{"num_hidden_layers": 10, "hidden_size": 256, "num_attention_heads": 8, "num_key_value_heads": 4, "head_dim": 32, "intermediate_size": 896, "vocab_size": 1024, "hidden_act": "squared_relu", "norm": "rmsnorm", "norm_place": "pre", "norm_eps": 1e-05, "positions": "rope", "rope_theta": 10000.0, "rope_fraction": 1.0, "qk_norm": false, "attn_scale": 0.247, "bias": "none", "tie_word_embeddings": false, "parallel_block": false, "init": "trunc", "init_std_qkv": 0.0544, "init_std_o": 0.0, "init_std_up": 0.0544, "init_std_down": 0.0, "optimizer": "adamw", "learning_rate": 0.00111, "lr_mult_up": 0.841, "beta1": 0.95, "beta2": 0.99, "lr_head": 0.00489, "max_grad_norm": 1.0, "warmup_steps": 212, "schedule": "wsd", "decay_fraction": 0.737, "decay_shape": "linear", "final_lr_fraction": 0.0, "batch_tokens": [16384, 32768, 49152], "max_seq_len": 256, "doc_mask": true, "train_tokens": 203500000, "max_steps": 6265, "dataset": "wikipedia_en"}
Each number is 50 + 12 x the weight over the matrix's rms, rounded and kept within 0 to 99. Layers, rows and columns count from 0.

# layer 7 attention output (transposed), 256x256, rms 0.0649, rows 221-223,252-255, columns 0-127
55 48 50 56 48 60 57 38 47 55 46 59 28 53 49 55 46 51 45 39 51 51 49 60 60 37 54 41 37 46 41 43 48 41 44 48 44 49 54 51 49 48 48 42 56 54 56 58 46 47 40 48 66 39 40 26 47 43 47 52 43 72 53 48 63 62 38 60 52 35 42 41 46 39 43 48 54 44 43 59 57 51 50 49 46 57 59 61 43 57 42 57 63 47 64 57 53 45 30 58 41 59 51 59 52 45 54 49 36 36 52 48 58 74 45 48 55 35 49 48 53 60 43 48 50 42 49 23
56 63 36 73 51 56 47 44 49 48 56 45 29 49 50 41 61 47 39 51 38 43 47 45 49 46 57 42 58 51 52 24 40 37 51 37 57 39 48 41 40 61 56 62 36 45 50 55 43 57 54 47 47 44 56 51 57 40 49 50 64 55 51 39 51 51 53 44 52 53 61 64 35 32 66 45 43 54 48 51 51 48 63 60 42 52 51 54 42 42 61 60 41 42 56 50 46 46 44 66 46 51 56 38 61 40 50 60 44 56 56 66 45 43 45 37 48 58 49 32 53 41 38 51 62 48 35 67
56 50 42 61 48 57 42 48 33 49 66 55 59 58 57 55 50 41 50 56 56 57 60 59 51 47 45 49 46 35 47 44 55 55 53 53 52 49 51 57 43 49 44 60 48 56 50 64 51 67 54 54 55 57 57 48 40 56 68 50 60 34 47 47 47 61 42 48 47 52 62 45 49 38 43 56 44 39 53 48 63 66 48 55 52 45 52 41 61 50 56 49 44 45 28 55 39 44 47 61 54 46 55 55 50 47 42 54 45 50 44 53 48 35 49 44 40 62 50 36 43 53 56 38 48 51 44 54
51 55 43 41 47 66 49 43 29 59 64 49 51 55 54 70 52 49 58 40 51 55 42 57 53 39 48 46 63 55 45 37 62 20 59 72 38 56 54 39 52 48 32 49 67 60 44 50 53 43 58 47 57 62 41 45 55 50 61 55 55 58 58 62 52 59 45 62 39 66 68 45 52 46 49 52 37 34 46 55 44 55 50 65 72 51 52 36 55 37 58 43 60 58 60 47 64 45 34 49 65 59 61 40 48 52 51 44 51 39 53 58 57 46 54 59 35 48 48 62 48 48 37 70 60 34 52 42
62 42 45 55 43 52 44 47 62 59 64 36 32 58 54 57 61 49 57 49 49 43 41 50 55 49 54 41 45 45 53 47 41 43 54 47 51 49 47 48 48 46 66 63 51 38 53 50 62 54 42 59 47 51 25 55 46 60 47 43 54 52 53 51 61 63 50 42 47 40 52 35 51 58 44 42 46 48 41 50 57 60 52 51 57 54 68 48 52 40 53 48 54 47 59 61 58 48 57 57 59 56 42 52 49 45 53 47 29 53 51 55 62 55 57 58 50 45 63 41 57 56 47 45 61 37 49 27
64 47 53 57 59 47 43 55 56 64 53 51 58 47 59 45 45 38 45 39 46 45 49 46 52 65 43 59 45 24 54 28 48 28 47 42 57 45 46 46 49 55 53 57 65 57 52 44 53 53 35 48 43 50 59 58 57 38 58 47 59 40 47 52 52 38 51 43 58 59 53 53 40 40 48 58 48 62 49 39 54 61 42 41 52 57 51 33 51 59 53 55 56 59 43 59 59 42 60 46 50 39 44 45 35 46 57 54 56 54 45 40 48 50 48 45 51 53 49 44 42 53 54 39 55 48 44 64
50 55 40 53 49 57 52 55 48 45 44 66 42 53 39 54 40 61 51 53 44 63 53 51 56 61 37 54 44 43 52 34 40 45 31 49 62 58 54 46 51 60 29 51 49 68 38 55 50 57 51 42 64 39 66 39 53 54 51 50 43 39 63 55 50 47 49 54 51 52 47 58 48 41 39 54 71 46 51 42 54 44 55 56 48 40 58 48 64 59 55 46 41 46 51 53 60 43 34 45 52 38 73 48 49 46 63 71 40 43 36 54 48 63 48 50 56 68 66 49 57 45 48 54 48 57 42 56
# layer 7 attention value, 128x256, rms 0.0605, rows 125-127, columns 0-127
45 44 64 38 48 48 55 52 56 44 31 52 52 44 47 58 65 52 49 49 52 42 60 46 41 54 38 49 55 47 45 46 45 56 58 55 49 47 48 47 40 40 34 39 43 44 35 32 48 44 41 64 49 46 50 49 82 50 44 51 60 45 60 55 67 47 46 69 58 66 50 47 60 53 51 37 56 40 59 50 51 46 61 59 48 47 43 59 54 43 32 64 34 51 59 48 26 36 58 53 60 48 44 52 48 57 49 29 72 55 49 45 45 53 61 46 52 60 40 54 50 42 51 63 60 42 71 59
54 71 45 42 58 42 45 57 58 44 55 48 64 39 56 58 58 59 58 43 50 60 55 55 60 41 50 53 70 54 45 46 64 43 48 44 36 38 50 54 50 30 44 44 54 51 54 48 49 43 47 49 65 57 44 50 39 57 52 43 53 57 47 56 32 72 77 56 42 49 53 48 52 45 37 62 55 35 51 62 40 52 47 47 43 49 37 38 61 50 43 40 53 40 51 51 50 49 51 59 51 48 56 54 61 50 52 65 29 50 43 68 38 49 50 46 46 42 55 54 54 36 54 52 41 57 48 43
46 63 65 64 62 42 54 41 34 51 57 45 65 64 49 47 42 70 47 60 43 56 49 48 55 52 59 44 37 50 54 47 60 45 36 42 61 54 47 44 42 56 47 39 45 36 58 59 56 41 61 36 46 56 49 56 30 52 62 70 46 54 60 37 45 59 58 63 59 46 55 50 34 46 40 55 32 54 49 56 50 46 41 42 55 46 32 39 48 46 40 48 45 46 46 42 52 38 47 58 43 55 50 54 51 41 33 65 35 49 45 51 42 38 46 44 56 59 61 46 59 62 58 57 49 59 65 35
# layer 7 MLP up, 896x256, rms 0.0519, rows 0-22, columns 0-127
57 37 70 31 31 68 61 53 38 67 47 58 39 48 32 33 43 53 65 45 22 76 61 50 62 56 58 62 58 56 54 62 47 52 37 46 65 67 58 31 57 58 47 46 33 44 41 40 60 45 40 50 56 47 32 43 30 43 76 33 42 52 30 48 65 48 39 70 49 42 42 24 56 42 59 46 72 41 45 69 06 43 49 67 64 64 70 47 28 46 53 52 64 50 60 50 80 37 52 70 57 75 44 38 41 57 35 40 58 50 38 59 40 41 31 54 60 60 35 49 45 50 77 28 49 42 67 30
56 54 60 36 34 33 55 50 45 49 70 56 23 50 50 63 60 54 75 70 77 56 29 38 38 65 50 38 54 36 60 62 31 73 45 52 68 33 57 49 38 42 62 43 48 62 46 54 48 64 42 52 46 57 47 62 46 61 69 65 47 65 28 57 38 59 35 59 32 00 55 50 35 66 46 10 57 42 60 46 37 51 55 62 45 53 51 43 74 53 52 27 73 38 34 54 32 40 55 60 59 48 41 47 45 58 70 71 57 48 52 51 38 55 50 54 50 45 48 45 50 36 45 54 25 59 34 61
44 54 44 56 58 42 73 60 39 67 56 42 51 45 52 61 66 55 51 36 52 43 32 46 62 60 27 42 49 38 56 81 27 48 49 55 50 43 80 52 60 67 56 49 50 59 81 34 16 62 60 45 49 58 64 44 39 48 50 35 48 66 39 71 48 35 54 41 49 49 46 41 43 61 66 40 65 22 35 52 24 48 50 51 42 62 66 43 36 61 45 62 30 33 46 42 42 42 54 41 65 46 41 42 44 47 38 59 57 63 29 49 33 48 63 32 56 61 56 51 49 71 49 57 69 40 39 33
59 54 45 66 44 57 58 35 61 56 67 31 46 45 39 58 43 69 64 44 47 56 68 43 58 45 63 29 58 59 52 65 37 68 65 50 53 47 63 58 66 48 50 57 45 53 43 50 35 41 40 52 72 47 38 38 41 81 63 46 27 54 66 66 52 50 55 73 57 54 47 58 48 40 51 45 47 60 60 31 60 53 49 48 52 74 73 64 29 31 58 75 77 54 36 40 43 61 53 50 55 61 52 46 17 64 52 56 60 44 43 52 51 53 53 49 60 49 42 36 56 66 38 57 51 60 53 26
41 47 44 64 53 82 39 41 41 45 56 27 46 35 56 26 51 66 45 33 66 40 60 34 42 49 57 56 63 46 53 55 56 65 46 55 45 41 43 42 44 42 68 46 61 25 49 73 38 47 43 60 67 50 37 49 23 44 48 44 18 46 30 67 59 69 72 52 41 45 26 21 48 45 70 48 62 44 22 54 35 52 62 46 18 34 70 20 28 40 34 48 57 41 57 68 45 40 56 57 64 46 50 45 56 55 34 51 46 33 63 60 55 55 37 71 63 37 42 43 57 71 40 53 67 49 63 45
59 35 25 52 45 51 55 77 24 56 40 59 46 56 44 67 42 37 67 50 37 29 37 71 47 54 51 44 64 44 37 38 28 62 54 48 56 61 56 54 38 49 56 50 41 45 50 42 57 60 38 45 44 43 36 28 56 43 58 67 55 46 60 50 53 31 61 53 38 47 43 29 55 57 54 61 69 54 24 65 56 59 21 32 66 60 44 49 30 54 35 66 67 56 51 51 67 50 45 29 68 44 62 29 53 48 56 42 58 70 54 45 55 55 48 34 62 56 39 66 50 66 56 67 36 48 48 69
47 57 65 43 48 34 55 60 47 47 56 47 63 48 39 35 54 58 69 38 63 54 38 55 57 44 54 57 43 47 54 61 54 70 42 58 64 53 67 58 42 49 55 63 61 25 41 70 49 66 44 60 48 28 56 32 61 63 48 52 35 50 48 58 67 60 45 42 62 41 36 65 51 53 57 51 56 17 43 69 33 63 50 71 22 57 43 64 47 24 49 73 50 62 43 68 54 39 55 62 43 71 55 37 38 46 49 23 59 60 62 56 54 52 56 22 35 54 49 62 36 68 51 51 22 45 40 62
53 32 41 47 40 76 16 56 48 55 32 40 25 41 42 43 45 38 65 35 57 43 33 32 42 65 70 52 50 48 63 53 49 49 72 62 59 38 55 34 42 39 62 44 42 61 46 64 66 56 70 51 52 62 44 57 52 60 51 44 69 53 54 47 42 46 43 32 38 42 42 61 41 59 64 58 57 54 40 35 35 48 50 47 53 61 42 47 46 22 41 49 61 65 44 54 56 24 56 46 45 42 32 39 59 29 52 33 66 36 69 36 51 57 76 48 71 26 28 55 53 57 40 45 45 41 52 43
54 37 65 53 29 61 38 42 42 55 47 44 33 52 49 51 72 32 48 48 76 47 52 83 41 64 62 62 40 27 52 37 50 61 70 70 43 63 85 28 34 55 48 57 56 54 40 59 51 40 38 46 63 67 45 44 62 55 44 42 68 61 51 48 60 55 51 34 45 30 47 42 54 49 63 36 53 30 47 49 46 37 50 53 42 53 48 68 34 56 33 69 44 18 56 51 67 45 64 52 71 33 45 37 51 49 23 42 29 43 49 69 54 52 57 37 39 47 44 43 41 41 59 29 45 45 40 44
61 54 53 68 56 43 55 50 43 59 45 31 27 65 47 37 59 65 40 33 24 66 59 56 52 46 61 34 35 20 37 58 43 62 49 66 49 41 76 45 55 53 51 53 25 49 49 52 40 41 55 48 48 40 62 53 70 72 71 49 39 65 50 58 36 38 80 91 51 43 72 45 32 44 52 25 92 68 43 75 39 46 55 33 49 75 50 45 41 52 33 60 63 35 53 38 61 53 61 37 39 75 26 38 44 52 54 56 61 52 43 55 70 47 57 42 64 44 54 44 38 25 63 57 23 47 35 38
41 42 80 36 40 42 36 37 32 65 71 62 44 49 48 54 48 45 45 63 45 79 51 42 23 47 48 47 66 56 59 42 60 76 53 56 50 72 49 64 69 56 57 48 58 60 45 57 54 45 27 52 47 45 52 29 57 41 64 57 62 54 45 39 57 41 35 43 38 19 40 39 39 36 44 54 43 39 52 61 43 49 36 49 58 71 55 29 54 57 59 52 39 40 54 45 41 56 54 50 64 46 53 61 57 57 57 52 45 58 45 53 63 49 47 57 39 46 21 43 53 86 60 69 48 72 34 71
44 45 63 55 60 83 34 59 49 39 29 42 52 48 36 47 59 19 51 52 51 47 56 47 35 87 43 61 58 35 71 48 71 59 48 58 51 44 60 55 68 46 53 61 54 59 45 60 40 59 28 55 62 68 60 33 33 50 64 47 61 59 51 32 68 42 65 58 32 50 45 51 44 39 52 49 62 24 45 50 47 57 66 45 63 45 58 64 36 42 36 55 46 61 54 54 47 48 81 69 47 55 68 60 38 29 28 62 40 41 49 52 50 60 26 37 51 63 30 52 59 47 51 58 56 59 57 70
60 56 60 42 38 42 44 68 41 89 56 44 37 36 54 50 58 73 64 43 44 46 43 46 45 49 73 48 66 46 73 44 36 54 48 60 58 30 53 36 72 44 43 63 59 50 52 78 53 24 52 52 60 38 18 41 27 36 45 33 45 52 63 71 34 37 53 71 50 48 39 54 38 26 66 52 52 40 59 55 51 38 53 38 50 67 39 58 64 48 61 63 66 34 52 46 49 51 49 34 56 46 59 55 54 37 73 59 57 45 63 41 45 53 38 89 53 64 44 72 47 63 66 41 74 41 51 46
68 29 47 50 10 56 44 87 41 30 49 43 30 38 35 53 33 46 45 23 51 29 66 56 59 54 40 40 67 48 80 62 73 75 70 45 54 40 54 37 38 40 45 53 70 48 59 52 43 49 26 71 42 51 56 39 53 57 59 57 24 59 71 44 37 51 49 55 57 26 54 48 59 54 56 60 59 47 11 67 50 46 36 31 52 65 72 49 17 26 63 68 68 43 44 64 64 69 57 58 28 45 71 75 45 35 53 50 39 42 57 65 44 52 50 40 70 39 51 32 63 72 54 45 35 34 49 61
70 84 71 38 43 36 54 80 42 39 51 30 48 56 57 54 42 31 46 73 60 52 52 45 43 46 48 35 79 38 55 53 55 58 41 55 59 58 57 47 52 52 61 66 53 65 57 45 37 28 58 58 64 47 33 60 18 63 58 59 30 60 36 52 33 67 25 49 53 60 42 58 51 35 60 57 59 17 49 66 47 42 49 22 61 43 59 66 37 47 64 50 51 24 40 62 45 52 47 51 38 48 35 63 36 57 53 72 52 31 67 35 48 33 43 59 51 53 61 48 42 44 46 40 45 60 39 59
39 37 55 51 57 60 54 36 45 64 55 48 38 61 66 73 48 57 44 58 37 50 64 42 43 50 41 49 50 47 49 56 49 76 54 53 52 62 38 49 68 26 34 58 48 48 51 50 44 51 43 54 41 56 50 54 54 66 48 38 59 57 59 47 56 68 39 47 44 38 43 43 26 31 48 38 78 30 38 60 56 32 50 46 52 56 51 48 57 55 30 57 29 41 56 54 39 56 63 61 50 43 60 58 52 52 45 38 47 44 56 66 46 62 43 49 74 45 53 67 42 79 48 63 32 78 41 59
56 36 57 40 38 54 47 57 80 46 66 49 59 24 52 48 46 48 53 63 63 83 53 51 46 46 46 46 66 39 49 57 51 60 68 67 44 42 32 41 50 54 65 50 48 00 40 45 52 71 66 63 39 61 52 51 53 52 64 47 51 49 47 34 49 43 32 44 78 22 45 31 40 31 46 37 37 41 48 50 34 38 53 53 76 65 42 44 53 66 63 64 30 52 57 60 36 50 74 60 49 60 50 54 47 64 58 42 69 39 52 35 65 65 54 66 66 52 43 64 57 61 51 58 51 61 62 42
39 50 55 59 42 39 53 55 39 55 57 42 54 42 74 63 47 48 43 63 42 73 62 45 21 34 64 52 56 33 47 67 62 68 32 54 69 73 48 56 42 67 63 47 61 40 46 57 45 36 55 41 59 53 36 51 48 43 46 54 53 49 49 53 58 47 63 29 44 65 47 45 45 46 63 57 46 67 47 44 56 49 58 34 54 53 38 36 61 40 60 55 59 69 49 58 51 69 76 32 52 38 36 29 61 36 50 47 70 45 43 67 47 59 45 47 36 44 59 51 49 54 35 45 62 66 27 39
75 61 67 36 31 67 57 59 47 55 47 31 33 38 47 45 50 50 43 49 75 48 32 66 56 45 67 39 49 64 54 58 51 55 34 49 35 36 54 38 46 39 50 57 56 35 49 42 31 43 29 46 63 58 64 53 46 72 54 36 26 59 58 45 44 45 44 50 49 33 49 47 65 46 47 58 39 50 53 51 78 57 58 62 28 50 57 31 42 30 44 43 86 51 49 50 45 31 63 48 61 81 48 61 38 46 49 27 63 44 57 79 51 56 57 58 41 53 40 61 55 45 56 47 38 53 35 46
40 53 54 41 49 47 56 67 53 58 62 30 53 42 56 51 54 46 50 75 45 36 48 57 48 61 53 61 64 44 65 66 55 61 50 48 33 45 49 45 44 67 56 51 46 46 44 47 52 53 65 66 53 59 20 44 25 68 48 76 37 62 60 44 68 56 50 55 45 53 23 39 44 41 53 30 52 45 55 50 37 68 63 66 56 76 61 36 39 29 67 52 36 30 57 53 55 58 43 52 54 64 30 36 51 19 46 50 44 39 70 55 50 41 56 46 42 53 51 28 51 49 56 69 31 59 60 56
67 43 47 45 29 64 44 54 33 65 70 32 46 42 49 56 35 56 53 38 40 25 53 43 51 44 46 59 58 47 39 48 45 61 44 70 39 46 83 34 79 45 40 49 53 47 58 58 57 44 56 74 57 24 37 82 18 57 81 57 49 72 51 49 34 61 48 57 31 45 29 37 35 39 43 39 39 59 25 71 50 42 60 41 46 52 65 46 62 43 50 52 56 51 49 61 73 51 61 30 55 44 48 59 48 34 50 56 35 52 64 66 53 59 44 66 34 47 67 56 44 51 45 70 41 49 41 43
33 45 47 57 45 49 45 76 64 51 50 56 43 61 47 69 52 39 40 47 62 39 57 46 47 64 72 41 41 62 44 49 59 53 55 57 61 51 46 37 75 64 73 47 57 38 79 45 64 50 46 63 47 52 42 58 25 30 66 45 44 52 46 61 54 55 36 35 44 43 54 66 30 45 61 34 61 25 29 62 31 59 34 67 59 36 35 58 46 42 57 42 42 46 53 47 48 53 57 32 54 44 59 40 35 59 36 47 63 49 56 44 49 59 42 52 53 49 43 55 47 41 36 49 58 36 57 72
72 51 46 47 45 47 42 35 61 51 55 48 41 47 65 56 34 60 50 41 47 53 36 48 61 58 40 53 56 58 52 39 60 71 45 50 45 53 44 48 41 49 39 53 35 31 47 60 48 47 29 60 59 74 41 51 46 46 63 40 55 51 73 48 60 61 61 55 55 48 50 56 47 46 65 39 86 40 47 46 58 66 23 50 64 44 60 55 52 51 52 45 47 45 39 57 65 52 58 49 43 48 67 51 37 43 50 55 44 50 55 62 39 41 41 46 69 39 45 51 93 52 65 56 55 39 51 56
# layer 7 MLP down (transposed), 896x256, rms 0.054, rows 0-21, columns 0-127
75 50 65 46 62 57 55 45 45 64 56 38 38 61 49 45 52 56 60 56 62 26 61 73 42 60 66 71 49 32 52 34 57 64 38 47 34 44 55 66 65 43 60 72 30 43 40 55 43 60 44 54 56 25 51 51 63 49 50 64 21 53 43 44 67 42 45 34 41 69 47 54 33 48 74 63 75 44 68 44 25 43 56 45 37 51 37 46 54 40 59 57 72 36 31 50 36 66 72 37 39 64 63 50 40 50 59 38 41 44 82 47 42 54 59 60 26 18 68 36 42 41 66 59 63 22 57 53
53 39 43 57 77 55 32 34 69 55 34 44 18 51 66 59 32 50 46 65 39 69 67 54 62 65 37 40 57 53 44 55 57 63 23 61 52 58 33 67 43 67 69 46 43 60 49 45 46 34 54 65 55 43 29 66 55 42 56 49 53 50 44 71 32 47 58 46 44 32 36 51 50 48 56 72 36 43 49 45 36 45 53 67 26 60 59 55 62 50 38 20 72 49 35 48 68 42 51 75 41 63 50 72 53 60 45 35 69 37 60 48 45 48 32 54 44 31 46 67 63 30 60 72 54 53 43 74
30 58 52 67 56 49 89 34 72 61 45 61 60 64 34 47 41 35 39 35 41 60 56 32 50 51 50 45 46 43 59 58 59 55 54 41 53 50 40 58 70 55 22 68 68 68 33 42 38 51 48 73 47 48 62 38 57 70 54 51 64 49 60 53 55 61 49 43 38 54 37 64 60 35 50 46 40 67 61 47 54 46 62 65 60 58 47 42 63 57 41 63 34 65 43 72 62 58 50 59 45 43 56 63 43 52 82 42 47 56 42 54 35 68 55 49 64 51 60 69 67 49 57 81 63 57 66 53
46 40 58 32 41 56 56 42 58 42 42 42 47 55 52 48 71 53 32 41 62 59 53 43 66 42 32 55 43 72 51 54 42 82 57 71 53 63 57 49 53 45 46 46 49 48 76 31 62 64 49 71 68 53 55 61 39 60 64 43 49 53 70 49 44 55 44 61 36 55 45 46 63 45 52 69 43 48 57 56 53 65 55 47 44 59 55 62 36 21 49 23 56 52 43 38 74 64 57 22 67 57 34 50 45 60 47 34 62 41 64 51 50 48 51 40 58 38 56 42 48 41 51 54 35 63 48 44
47 49 49 68 67 59 42 62 51 55 67 66 54 51 63 42 51 44 27 42 59 48 66 44 39 58 33 63 27 58 49 50 51 58 38 65 83 40 51 34 42 50 57 55 34 44 39 59 26 52 51 79 45 56 51 61 43 49 57 42 39 56 63 66 61 36 56 59 52 41 42 35 60 50 38 81 26 70 43 59 53 55 44 47 43 54 48 55 68 35 79 39 58 57 38 36 64 68 56 50 57 50 37 35 52 62 71 57 70 47 30 42 37 68 34 46 51 48 38 42 66 44 66 36 56 62 47 52
63 73 58 44 43 52 32 47 75 65 32 44 48 55 50 62 53 53 42 45 38 70 49 34 52 53 36 42 49 69 51 48 53 78 43 41 54 43 38 38 28 41 45 54 66 40 60 51 57 34 55 36 53 41 52 66 45 68 38 76 59 67 45 41 50 43 65 66 51 40 37 36 32 40 53 42 84 34 41 53 44 19 43 72 47 53 47 65 67 46 44 44 76 51 56 50 52 41 54 51 58 37 47 49 52 52 46 56 42 67 52 55 63 60 52 52 46 60 60 51 38 38 64 60 44 44 49 76
57 56 45 51 24 32 61 57 31 52 44 59 41 44 44 52 49 48 34 57 36 40 49 37 53 47 39 46 43 55 49 45 55 43 62 59 27 46 71 46 42 56 29 52 20 71 45 46 47 55 68 49 37 48 39 45 70 59 41 75 42 66 43 32 36 23 44 65 38 49 63 59 60 72 59 37 44 58 49 59 63 34 67 40 51 49 53 27 52 70 50 52 50 49 58 55 54 41 62 59 44 54 37 37 69 32 46 75 42 53 55 47 23 45 56 53 31 56 44 27 41 58 48 72 38 58 60 51
49 57 64 45 45 60 54 65 62 43 74 51 50 58 46 55 55 61 59 77 19 83 56 58 63 53 35 63 32 55 43 43 44 48 48 49 51 70 38 39 55 48 65 45 46 53 32 39 40 54 48 42 45 57 49 31 49 34 65 61 47 56 72 46 41 42 60 42 32 44 67 53 43 63 42 44 44 51 62 48 49 60 54 53 34 53 46 45 78 64 55 53 61 60 68 68 41 68 50 77 48 23 80 50 42 51 48 50 61 37 65 55 58 46 59 44 43 66 62 37 48 52 40 49 42 74 46 52
61 24 49 34 52 31 41 67 29 46 62 38 66 48 33 58 64 50 66 58 26 67 56 54 37 34 37 68 67 43 60 45 68 71 74 70 59 59 52 46 32 42 45 62 35 36 36 34 31 51 44 53 44 53 38 47 62 52 57 56 51 63 67 49 37 60 57 57 43 54 36 47 52 50 38 50 57 31 49 33 49 41 44 63 42 23 24 60 50 43 64 30 71 54 56 36 58 59 43 66 61 37 50 33 59 39 40 48 46 53 45 44 47 52 33 63 41 71 35 52 65 53 77 13 44 46 31 47
58 23 55 59 55 40 46 44 49 67 51 58 75 53 43 28 41 61 62 61 56 51 44 49 34 31 49 46 66 47 54 60 44 46 49 25 45 76 57 18 35 45 39 61 31 37 24 71 34 72 51 39 54 57 42 40 42 47 51 56 71 37 53 42 08 41 48 46 75 55 80 80 44 62 37 43 46 37 47 53 39 56 65 18 44 55 34 36 41 41 59 40 12 40 62 37 50 67 54 50 69 50 42 48 47 45 44 19 50 54 65 65 74 42 35 39 60 58 46 57 47 28 42 50 60 80 71 65
60 21 37 70 63 36 54 52 42 43 28 58 35 38 60 43 35 60 60 20 30 64 45 46 32 68 32 36 64 43 56 35 54 50 44 50 45 48 34 50 46 61 46 56 33 54 27 40 60 36 64 39 61 47 29 40 61 59 46 34 37 63 37 58 46 62 38 60 68 45 21 50 33 62 40 57 36 54 47 35 39 72 42 65 43 41 48 69 57 57 55 58 40 65 28 46 57 45 52 41 54 30 47 58 58 70 44 41 72 41 72 32 49 51 48 26 49 56 45 57 48 66 50 55 44 77 58 70
60 48 54 69 49 46 67 62 41 47 40 25 56 66 49 46 33 84 55 45 54 25 31 52 58 69 52 40 54 72 34 67 43 58 71 54 46 51 67 55 52 40 44 51 54 57 58 43 48 42 45 44 65 63 42 38 32 34 45 53 49 46 15 49 32 55 45 59 44 55 68 57 39 51 28 40 50 54 37 68 70 44 58 58 53 67 50 61 23 45 60 63 51 49 46 36 47 68 37 23 52 48 56 45 32 46 17 51 58 53 79 64 30 62 37 34 45 42 45 53 44 46 45 53 27 46 47 50
33 78 63 45 48 41 28 59 61 40 44 46 63 52 43 36 51 56 53 57 57 46 36 64 66 33 66 50 26 45 48 48 37 22 50 36 47 40 60 42 57 63 36 55 54 49 43 61 55 36 37 65 48 40 48 29 74 48 58 50 66 32 65 44 36 48 40 77 49 38 42 53 61 71 47 31 58 48 74 81 59 65 69 38 62 35 40 54 70 76 38 55 68 40 41 19 42 58 49 73 60 45 64 38 35 33 47 59 54 27 57 37 34 16 50 60 53 34 59 61 61 43 58 64 18 42 39 49
61 58 39 66 57 40 36 46 40 50 55 59 41 43 84 49 47 40 62 67 31 56 70 40 70 65 36 64 37 35 61 57 23 58 44 62 65 47 45 43 61 52 44 51 50 37 48 57 61 45 29 67 78 31 78 38 47 49 36 16 39 38 33 41 35 46 47 46 60 34 43 40 33 44 51 56 36 34 64 57 66 61 44 62 60 44 38 85 80 68 47 66 49 58 63 38 41 54 43 64 59 33 66 32 57 72 35 52 54 55 48 45 57 57 64 41 57 46 50 63 41 45 38 56 35 23 54 63
48 45 48 64 45 52 66 39 61 49 38 30 55 66 58 35 57 28 52 55 52 40 56 53 37 61 51 45 43 57 43 47 50 44 49 58 63 56 63 36 45 61 73 47 46 52 55 42 61 42 56 45 53 63 39 40 60 62 49 54 62 49 57 13 49 52 45 60 39 27 26 40 54 56 49 55 47 39 74 43 64 87 50 44 37 45 47 63 38 41 55 54 35 62 40 40 39 29 19 70 71 68 61 39 63 27 45 59 55 38 51 61 30 36 44 55 55 36 49 40 61 39 39 43 30 62 39 48
59 45 30 48 56 44 55 50 56 43 57 54 34 61 36 52 61 65 24 45 52 56 62 62 39 38 43 47 35 52 65 70 58 47 51 34 61 44 19 88 34 44 44 38 51 37 60 55 56 51 30 55 72 47 43 37 47 49 38 49 46 72 61 60 46 53 50 41 47 53 58 44 31 64 70 27 56 37 32 54 49 47 50 50 61 41 65 45 62 39 56 52 61 51 42 48 41 66 53 54 52 41 57 51 57 43 70 38 37 59 47 64 45 55 60 54 52 50 45 63 45 46 41 63 72 38 50 65
42 51 34 60 56 62 30 46 41 43 63 63 67 37 69 54 59 53 39 64 58 55 48 37 54 36 51 52 47 54 45 33 53 66 75 56 59 58 68 58 45 45 58 63 57 51 49 43 33 41 43 26 75 36 52 66 50 44 55 54 42 40 38 52 32 26 42 56 40 69 72 39 29 52 48 58 40 57 45 39 49 68 44 72 57 37 58 57 37 50 47 35 85 54 46 30 46 52 59 35 48 39 64 47 47 57 34 50 68 46 66 42 35 40 62 62 31 43 51 41 54 50 40 56 34 65 48 54
49 25 50 78 26 44 32 46 54 43 73 63 31 34 66 57 26 54 48 41 28 50 56 56 57 44 50 41 09 70 46 73 51 26 19 49 49 45 61 66 42 58 41 45 47 71 39 35 60 59 38 42 29 37 39 60 54 61 53 60 36 44 34 40 40 56 47 47 54 44 65 38 36 61 47 57 55 51 44 54 32 53 64 46 27 55 30 30 43 70 62 59 66 52 44 30 33 57 51 46 38 38 50 38 50 52 34 47 50 40 65 67 44 55 63 63 48 46 52 45 58 48 59 50 33 46 40 66
45 69 68 48 49 70 40 24 60 54 55 57 62 62 43 46 41 55 54 67 49 40 53 53 39 43 38 46 70 52 39 73 48 54 58 44 50 44 49 57 41 38 59 57 40 55 42 62 42 47 41 45 62 66 58 59 54 26 57 59 63 67 54 56 37 36 37 58 53 71 28 46 37 45 59 46 52 39 45 31 37 33 25 31 71 33 64 69 38 50 53 70 61 47 31 58 67 49 34 24 64 36 45 46 64 44 28 69 56 48 61 66 19 73 40 53 51 40 65 52 41 48 66 40 35 40 50 32
40 43 45 70 63 35 61 35 23 50 30 61 36 50 48 60 33 48 43 37 64 63 60 29 56 66 34 61 54 57 52 44 59 48 43 44 72 47 62 36 50 52 46 45 52 53 32 08 40 64 51 56 68 64 36 69 38 57 54 72 70 21 49 52 50 66 66 43 59 53 38 69 46 63 50 56 54 61 64 66 36 47 24 55 51 49 59 38 32 68 45 39 27 39 72 35 74 58 54 54 65 31 66 60 52 52 60 21 56 47 25 57 58 44 49 53 55 49 30 56 67 53 57 47 43 50 34 44
45 59 52 50 56 39 46 44 50 48 52 63 41 44 47 53 57 51 40 56 60 49 55 69 48 39 40 41 62 67 40 46 41 62 52 41 48 52 52 59 33 42 54 52 38 55 46 79 48 22 33 75 43 28 73 49 52 45 41 64 49 43 56 62 47 57 51 52 43 29 52 52 50 35 23 57 64 60 40 55 69 41 69 50 52 52 76 29 42 71 45 49 53 61 33 50 40 44 64 56 59 60 30 38 54 46 65 58 56 43 39 45 82 57 59 44 51 38 54 39 29 62 56 61 69 57 34 29
49 59 69 32 53 51 38 33 39 46 55 48 26 59 59 37 62 50 54 48 63 45 47 40 48 50 42 41 58 38 48 53 34 63 43 48 36 64 36 26 46 43 49 53 58 44 50 67 62 51 52 52 60 61 66 55 30 48 54 37 44 28 44 60 44 77 63 20 70 59 67 61 39 64 53 60 57 48 55 47 42 56 64 46 40 48 35 52 49 48 38 66 74 55 62 36 73 48 72 32 47 47 27 55 53 73 70 53 50 73 72 53 54 56 34 53 48 43 24 45 56 48 48 50 58 44 53 21